{"d_model": 128, "head_dim": 64, "d_mlp": 448, "activation": "geglu", "norm": "rmsnorm", "init_std_qkv": 0.0561, "init_std_up": 0.0802, "init_std_down": 0.0802, "optimizer": "soap_variant", "weight_decay": 0.0, "doc_mask": false, "train_tokens": 298900000, "steps": 3187}
Each number is 200 + 40 x the weight over its row's rms, rounded and kept within 0 to 999. Layers, rows and columns count from 0. The size before them is the row's rms in percent of the matrix's.

# gate: layer 11 MLP gate, 448x128, rms 0.0824, rows 437-447, columns 0-127
# up: layer 11 MLP up, 448x128, rms 0.0783, rows 437-447, columns 0-127
# down: layer 11 MLP down (transposed), 448x128, rms 0.0805, rows 437-447, columns 0-127
gate437,104,127,238,219,206,185,226,85,175,247,226,215,126,186,218,139,191,178,240,255,143,194,235,205,182,197,253,199,201,271,109,266,176,171,165,138,177,178,211,184,140,225,257,268,233,166,179,224,260,169,166,170,189,153,224,273,185,200,159,200,240,155,290,259,162,174,244,199,263,175,218,197,230,142,227,196,159,171,228,167,256,200,201,205,239,244,181,230,112,168,180,153,212,230,220,264,188,178,223,237,187,181,279,210,183,183,186,202,195,247,123,164,148,235,236,173,217,196,187,249,226,251,204,218,127,182,163,175,155
up437,100,213,218,241,152,193,210,288,233,193,171,216,201,231,239,190,188,184,142,237,177,185,185,260,197,279,202,88,208,257,188,254,171,174,111,217,234,206,132,194,233,162,181,189,159,193,257,167,286,154,94,155,216,153,214,240,203,197,235,190,245,282,119,204,237,226,256,211,171,167,235,262,191,206,149,232,234,231,255,190,208,180,228,224,183,230,209,209,201,138,316,184,119,172,217,208,267,151,225,231,171,197,217,234,249,242,210,137,162,158,208,215,225,205,213,243,261,237,175,183,182,234,196,184,221,210,228,193,227
down437,095,229,277,164,188,226,146,169,197,231,166,193,162,222,215,178,174,302,288,216,223,210,244,217,240,224,167,185,236,203,137,138,209,158,120,167,244,189,254,209,156,183,168,250,197,210,227,232,64,150,197,227,186,253,256,206,246,149,213,163,197,197,243,167,182,132,172,231,193,195,177,216,219,202,211,188,185,171,181,203,203,142,284,130,112,272,191,224,131,207,188,237,160,226,139,164,184,234,204,248,119,241,141,196,238,240,266,205,198,154,244,286,207,212,197,196,220,234,219,233,208,216,207,163,175,202,186,228,224
gate438,103,184,164,184,199,217,145,182,199,150,257,242,118,171,187,138,156,177,175,127,185,129,174,129,202,233,264,212,135,239,294,160,175,251,202,252,211,117,176,192,161,187,168,281,252,198,257,110,198,250,194,220,213,231,219,225,158,160,204,215,171,232,139,217,132,210,223,175,239,218,188,248,192,185,190,286,191,184,97,203,246,184,149,176,247,199,183,157,178,135,199,143,210,234,193,217,181,160,244,205,177,222,243,200,150,173,184,163,203,217,260,185,223,174,196,202,154,270,165,251,219,253,174,257,179,215,185,254,189
up438,098,218,204,199,169,223,122,183,147,167,176,216,208,267,259,259,208,205,165,168,191,141,193,230,179,149,88,164,162,273,156,297,147,141,190,223,199,275,141,238,173,233,226,236,160,197,179,167,201,174,179,226,145,211,268,149,200,228,172,256,229,146,162,241,257,159,250,232,236,244,225,163,167,235,144,192,192,180,144,220,189,221,196,152,164,229,176,258,187,196,272,215,289,209,259,199,216,197,197,222,178,185,215,182,144,212,220,172,210,81,226,154,250,164,231,221,227,198,270,201,186,213,163,184,182,162,171,214,245
down438,103,230,147,171,199,133,269,219,184,208,167,167,158,277,212,148,193,171,166,244,159,234,311,221,165,142,184,269,228,246,258,146,187,199,153,191,254,189,256,187,155,248,284,213,236,158,131,193,186,241,295,167,209,166,248,137,236,212,155,250,192,229,148,226,162,213,226,245,171,207,258,232,195,181,282,171,181,187,183,194,193,204,218,225,190,185,196,220,204,263,145,205,175,174,142,205,220,134,164,151,190,159,159,160,227,207,294,211,221,222,251,201,142,129,172,209,198,155,153,151,215,219,192,207,211,162,256,223,169
gate439,106,159,182,224,176,223,246,283,249,116,198,248,247,56,111,142,222,156,221,230,209,213,215,232,184,220,217,169,222,139,211,147,247,209,243,180,201,149,233,181,218,277,239,215,226,225,260,152,184,187,139,191,170,208,164,163,201,229,140,201,177,243,222,171,250,133,170,215,212,140,178,163,163,165,229,164,158,180,154,150,228,205,234,199,213,245,213,196,210,211,151,213,189,200,196,171,161,138,201,205,227,237,264,176,169,268,318,161,220,195,221,189,192,226,198,176,218,244,182,177,186,151,248,238,235,278,233,134,226
up439,111,189,218,257,194,260,202,219,263,222,162,244,223,190,148,185,235,123,196,180,248,202,243,158,217,251,161,149,86,195,240,182,224,127,237,227,173,225,219,169,189,135,201,196,162,188,163,149,232,181,178,206,193,222,166,126,178,155,179,228,173,165,212,191,224,207,234,220,214,162,217,234,113,125,182,205,207,221,184,162,205,137,260,185,234,182,210,141,194,257,189,185,237,215,206,194,192,167,180,167,230,266,178,243,127,191,270,158,244,196,256,342,160,259,224,203,176,195,239,161,215,220,158,156,208,274,150,228,274
down439,110,221,155,207,163,206,167,119,227,217,226,216,202,200,150,190,222,198,171,218,303,238,186,163,208,197,248,212,137,199,156,160,267,196,179,159,221,183,210,156,149,196,125,170,189,147,194,176,185,154,195,218,192,150,214,180,160,164,166,247,220,187,153,205,202,189,208,164,219,174,220,220,174,200,167,151,231,284,176,119,183,227,218,249,204,208,245,228,239,283,235,222,273,215,94,224,193,241,199,248,146,203,158,241,213,166,269,242,147,163,126,201,121,255,206,177,153,148,176,139,139,219,153,84,162,233,196,181,181
gate440,100,155,184,208,218,165,197,226,209,253,224,154,178,244,203,168,203,181,202,136,204,171,258,255,170,174,185,147,197,115,197,251,166,194,294,96,194,126,143,211,189,193,214,166,249,259,192,213,233,176,220,207,138,107,229,219,178,176,209,208,141,254,206,235,199,271,114,218,185,217,137,254,198,278,214,160,241,146,116,205,188,215,166,179,186,223,284,213,217,208,174,176,222,231,147,260,259,155,247,223,160,182,208,160,266,250,169,232,237,208,184,191,242,178,176,170,170,183,214,232,182,187,204,292,250,227,220,214,154
up440,102,128,175,177,248,166,168,208,233,252,187,237,207,211,189,188,208,236,192,230,238,221,164,216,146,251,276,238,193,174,261,141,311,225,177,195,260,127,233,210,228,277,140,161,186,194,267,188,141,221,182,241,167,207,119,180,223,212,199,188,169,157,171,188,169,169,146,185,235,213,234,195,202,254,208,271,139,211,178,170,233,214,216,223,176,178,181,226,259,117,258,201,114,246,173,210,179,96,199,216,228,273,176,191,210,228,273,142,190,295,215,192,146,171,232,245,222,162,210,150,210,199,211,203,222,138,196,201,187
down440,109,182,197,137,159,173,190,165,190,194,159,213,253,246,188,225,270,189,270,191,161,209,217,249,121,231,159,195,211,142,188,177,204,239,236,114,220,179,178,149,221,215,242,189,252,232,156,140,182,233,227,180,126,160,147,183,226,281,170,231,196,212,181,204,227,261,223,262,165,212,153,169,166,169,215,208,210,196,194,203,234,179,161,219,217,200,150,276,227,177,198,95,132,245,184,170,114,176,177,221,234,151,208,173,268,169,153,244,240,201,152,197,150,229,281,229,227,109,167,180,167,275,268,229,211,211,257,166,190
gate441,103,221,197,153,200,214,279,168,170,281,251,246,172,185,156,194,172,198,231,202,254,172,211,217,198,276,173,235,200,186,226,166,212,180,163,261,150,181,157,209,242,214,231,281,169,207,216,175,298,208,221,279,259,187,216,229,187,215,166,194,217,268,213,219,164,238,282,240,214,141,187,185,180,220,211,176,179,237,168,150,152,224,164,196,289,195,149,203,156,228,187,219,266,269,163,143,261,83,164,197,133,172,211,260,87,194,185,238,226,202,167,198,175,256,212,216,196,204,198,216,191,212,167,255,253,227,190,143,227
up441,100,252,165,221,225,163,285,224,214,175,172,237,139,218,206,198,213,136,220,251,215,172,235,148,209,210,200,188,177,225,117,213,218,175,242,209,200,184,187,256,241,246,211,266,170,148,209,240,151,219,169,250,287,184,237,242,161,240,188,227,173,212,158,276,180,156,207,213,224,239,240,174,222,155,184,227,222,170,179,130,179,242,289,216,144,173,213,167,173,243,276,213,281,144,140,178,162,204,182,241,166,192,209,241,257,189,216,162,191,247,109,118,192,266,203,158,178,132,220,170,161,210,224,233,151,99,176,200,218
down441,104,271,151,173,173,185,258,208,167,197,194,162,221,143,218,131,166,202,124,213,157,222,172,217,204,194,189,213,200,212,213,227,190,169,249,148,237,233,251,170,178,182,154,174,170,232,201,261,127,209,160,199,235,158,200,230,156,215,245,195,203,175,281,151,214,220,193,235,99,151,228,151,263,204,210,167,160,258,137,165,115,114,176,198,244,263,135,225,142,246,181,280,264,154,222,262,220,200,218,177,183,243,254,225,182,196,197,185,224,153,227,154,161,214,163,213,268,274,304,218,216,209,211,197,192,235,200,179,234
gate442,112,132,202,255,240,141,247,216,202,230,162,246,243,218,227,127,216,186,202,191,161,249,244,231,243,209,212,231,225,209,128,200,245,230,235,236,208,149,216,205,202,209,198,199,176,151,200,182,288,246,144,203,209,202,141,220,147,246,197,268,238,255,267,247,183,204,216,222,126,190,212,165,199,221,160,164,217,178,130,95,271,232,138,255,183,154,226,180,220,193,145,200,202,189,220,234,204,166,279,231,178,256,226,149,178,93,257,262,231,231,208,160,229,201,231,217,206,159,174,284,217,182,195,278,196,237,150,245,190
up442,110,210,156,181,155,263,212,266,150,175,193,181,188,235,115,145,222,199,218,240,134,234,198,214,271,187,163,216,180,225,228,222,194,198,173,223,172,174,187,161,198,140,296,247,230,240,221,174,189,287,206,158,235,197,165,233,201,227,284,185,216,212,202,260,169,138,214,157,200,204,116,130,141,175,253,180,207,245,144,167,213,142,217,247,182,175,159,257,140,221,170,177,219,123,262,209,191,227,230,216,207,139,258,179,184,179,209,146,208,186,234,166,213,231,224,182,126,191,266,155,155,231,220,197,238,185,326,167,194
down442,108,101,187,196,235,188,201,274,243,160,203,215,145,201,173,256,230,229,235,205,285,236,151,158,165,260,167,248,212,211,193,197,231,205,93,262,197,172,202,177,150,144,260,169,227,291,205,227,207,164,172,234,227,216,169,221,235,205,162,188,220,146,254,211,225,173,239,187,209,192,196,197,203,255,181,258,168,200,182,193,193,184,166,135,186,178,215,107,204,138,198,275,268,233,182,234,204,239,115,215,226,266,257,244,151,240,160,209,239,202,239,227,190,165,181,156,179,294,166,195,197,195,233,215,284,235,174,258,235
gate443,103,242,209,249,248,214,209,213,211,210,203,221,281,208,198,220,223,128,153,168,205,193,247,233,236,170,244,181,135,178,175,177,282,193,158,200,175,145,186,244,165,253,197,223,185,193,207,124,167,236,189,258,149,166,215,144,155,287,212,251,236,178,204,170,184,154,215,151,214,194,263,202,181,239,271,238,266,244,206,207,173,155,233,145,222,236,246,241,217,136,149,292,184,249,196,179,179,187,166,200,118,208,229,260,212,166,223,178,104,256,150,186,202,154,213,155,175,152,207,145,235,231,138,174,182,186,191,283,266
up443,096,189,230,230,152,131,243,197,198,161,203,321,158,205,140,183,212,191,243,188,117,246,211,172,241,201,227,261,235,281,276,179,156,175,209,188,189,211,291,203,196,161,196,202,222,162,214,168,140,197,215,198,283,193,257,193,145,244,176,232,266,230,232,157,174,236,206,167,125,203,222,244,178,221,177,197,230,169,205,204,209,199,235,302,214,233,164,243,192,199,205,203,173,248,250,210,181,175,175,188,166,164,213,203,179,327,140,221,183,243,201,216,249,199,107,183,182,189,173,224,246,155,248,232,200,267,234,130,199
down443,104,191,185,206,176,227,193,216,173,240,197,265,267,226,219,197,213,183,270,159,134,155,235,161,217,263,234,212,220,175,227,191,213,203,222,180,281,200,138,215,208,223,176,242,164,314,149,245,187,205,190,167,182,221,211,161,192,184,244,206,215,151,113,205,232,197,211,231,198,138,126,172,164,206,183,218,161,241,254,153,172,132,171,127,168,273,209,203,185,139,247,190,168,174,203,233,108,245,192,269,252,215,205,225,226,159,245,210,150,248,232,234,181,193,199,193,221,178,214,105,247,161,137,154,176,217,207,270,306
gate444,101,184,183,140,179,211,236,197,228,261,164,164,212,163,205,145,190,188,144,140,241,236,174,227,191,138,204,255,183,139,128,188,201,307,182,181,169,178,244,179,163,173,169,145,164,142,224,175,228,191,203,212,202,194,207,138,178,199,188,244,151,253,223,179,169,276,240,130,221,157,237,217,222,181,149,134,163,192,145,224,143,270,215,268,199,196,121,216,149,140,202,196,129,262,236,192,183,210,198,195,243,215,238,175,192,231,259,229,218,232,151,164,282,203,148,130,228,299,138,210,209,164,137,217,206,217,208,169,228
up444,095,185,279,257,135,244,172,192,174,252,154,120,227,149,180,234,287,218,191,181,172,272,212,174,179,203,224,150,250,191,160,227,228,195,137,237,231,227,283,172,171,205,139,237,250,146,187,233,222,231,244,151,254,219,193,273,225,188,191,236,237,289,234,220,279,218,257,155,224,225,178,255,205,202,171,263,206,201,143,191,194,203,176,203,154,192,222,162,179,195,212,192,192,181,323,237,175,203,272,243,230,246,202,247,238,230,150,247,229,251,206,163,173,255,193,123,235,226,209,181,222,233,178,172,178,215,186,225,138
down444,098,254,189,160,280,171,214,224,244,189,199,176,257,226,236,266,171,163,196,265,200,162,212,223,192,233,241,135,220,230,196,200,173,182,272,219,219,248,123,178,158,208,120,237,231,191,188,144,213,181,143,111,238,207,190,176,227,248,240,274,228,201,222,99,199,240,203,166,215,199,187,193,134,82,181,160,209,250,243,179,232,232,241,230,220,184,206,159,241,187,174,198,167,242,208,227,141,176,214,223,211,230,165,167,200,254,180,234,172,145,180,255,281,217,178,234,221,232,257,239,149,105,244,190,188,124,207,196,249
gate445,107,177,133,188,206,253,266,216,194,280,224,186,231,201,206,173,144,186,207,194,165,205,143,169,233,199,172,156,210,217,225,179,183,178,176,153,161,172,124,184,193,145,218,151,146,211,228,142,190,239,219,237,173,176,204,191,147,102,141,256,186,198,224,199,249,288,266,166,206,163,255,203,255,183,204,155,209,260,157,255,191,225,152,255,143,131,133,117,259,150,189,247,135,223,165,122,141,281,210,126,251,163,250,203,221,203,192,197,194,222,171,193,167,277,173,235,175,181,171,220,191,228,184,158,178,231,190,184,186
up445,094,219,191,192,166,87,176,191,181,122,175,216,190,235,178,202,226,156,229,184,276,237,153,200,171,156,172,246,169,211,238,141,204,269,196,165,231,135,221,187,201,209,257,194,130,237,169,196,133,220,175,266,249,246,212,204,209,196,160,232,210,299,181,279,191,216,150,198,110,166,209,185,244,160,191,200,182,186,146,217,234,219,215,170,151,192,222,199,238,157,121,205,250,195,222,208,187,171,185,222,146,250,203,217,175,140,273,164,218,222,199,134,208,238,190,141,252,238,136,187,207,200,157,234,231,166,90,249,127
down445,097,249,286,230,224,207,212,204,213,199,235,283,198,251,192,174,228,232,178,214,114,242,231,202,233,196,199,190,180,235,271,201,168,126,161,265,261,295,235,200,177,134,132,263,224,190,252,199,309,143,227,144,154,171,197,235,198,221,189,271,180,197,140,194,176,232,224,218,235,220,263,150,161,176,226,114,168,188,168,194,190,245,212,209,210,162,204,248,205,246,227,214,241,175,238,222,174,204,211,189,192,178,139,171,214,162,176,252,220,168,264,201,238,173,190,181,121,210,164,280,150,171,176,232,210,247,278,240,229
gate446,099,134,165,175,168,176,166,273,202,272,237,177,141,193,247,197,218,247,156,189,164,330,198,164,210,237,157,136,201,123,169,143,149,208,170,181,216,168,222,209,230,228,225,201,188,189,217,243,249,175,153,186,226,146,218,242,179,204,186,204,239,118,202,235,214,243,204,227,240,177,175,169,147,229,142,168,219,243,224,171,158,96,225,275,189,213,177,159,166,166,225,275,214,207,225,176,197,188,225,199,233,150,181,267,271,201,200,247,200,179,158,199,172,212,208,123,253,234,266,278,150,204,144,164,236,125,179,201,210
up446,107,187,165,249,263,173,207,244,216,291,232,163,171,204,237,166,235,210,185,218,153,164,205,316,330,185,296,243,142,206,157,235,204,234,205,157,174,238,253,235,199,137,180,166,224,182,209,246,120,219,223,197,185,171,184,202,172,184,183,158,263,174,203,272,203,225,211,176,201,225,186,184,243,186,217,256,167,179,145,171,218,205,219,199,226,184,140,225,119,177,215,139,177,205,231,222,189,211,268,236,170,218,151,251,240,258,184,186,217,181,220,230,223,200,203,137,204,184,150,237,282,236,143,169,273,148,246,146,234
down446,105,186,187,214,198,279,207,165,259,180,219,193,221,184,146,183,127,223,160,174,205,221,203,148,268,167,214,259,141,196,198,172,146,155,178,153,207,196,152,164,234,196,204,223,284,216,223,145,270,219,132,140,185,261,215,209,265,186,183,222,172,212,285,150,208,225,188,227,226,198,136,159,178,184,181,215,197,212,153,123,216,217,190,136,97,210,230,214,133,261,171,186,244,225,177,235,226,202,161,161,156,246,227,203,170,201,209,232,206,164,119,304,196,187,189,220,190,277,252,213,175,190,239,209,301,171,211,156,136
gate447,100,179,222,214,289,243,218,230,89,158,262,186,186,157,198,174,147,220,238,188,183,240,154,223,210,149,240,160,143,217,214,217,218,175,273,253,80,207,155,204,241,208,267,230,131,218,237,251,178,263,176,225,223,214,165,185,261,191,228,131,207,183,170,130,215,179,186,211,214,147,146,205,155,196,207,198,179,261,185,154,186,170,159,185,192,245,139,179,140,207,216,250,177,248,209,132,185,228,195,187,218,231,162,230,114,154,235,140,208,170,249,208,188,235,186,287,200,273,239,188,173,216,180,247,180,235,239,251,179
up447,100,257,210,296,208,241,176,187,218,202,201,209,150,247,228,231,229,209,278,251,254,168,202,116,241,232,245,213,165,124,174,217,124,238,206,216,187,210,206,183,238,224,303,244,152,188,170,222,237,244,209,154,187,218,186,172,193,258,159,206,178,219,117,255,176,202,207,175,203,153,259,218,250,76,169,182,203,198,181,228,155,139,202,169,170,224,167,206,192,153,229,204,229,262,216,213,173,178,223,198,222,162,244,270,219,259,118,196,109,182,137,161,250,248,213,230,184,171,193,209,239,223,221,153,181,149,244,242,160
down447,103,207,182,262,178,209,220,227,287,249,204,269,236,196,179,208,206,282,161,215,209,204,173,195,187,116,219,218,192,184,211,172,188,208,181,166,272,228,258,178,132,156,195,162,206,208,220,221,216,166,246,204,191,236,229,238,143,160,195,224,235,139,240,200,264,142,271,212,149,228,311,188,250,295,268,219,158,237,117,207,183,155,195,136,225,155,238,140,202,210,236,200,157,163,221,149,202,191,180,159,229,252,225,202,181,202,203,211,241,182,141,203,223,274,179,115,242,206,182,250,263,200,170,136,184,230,135,191,149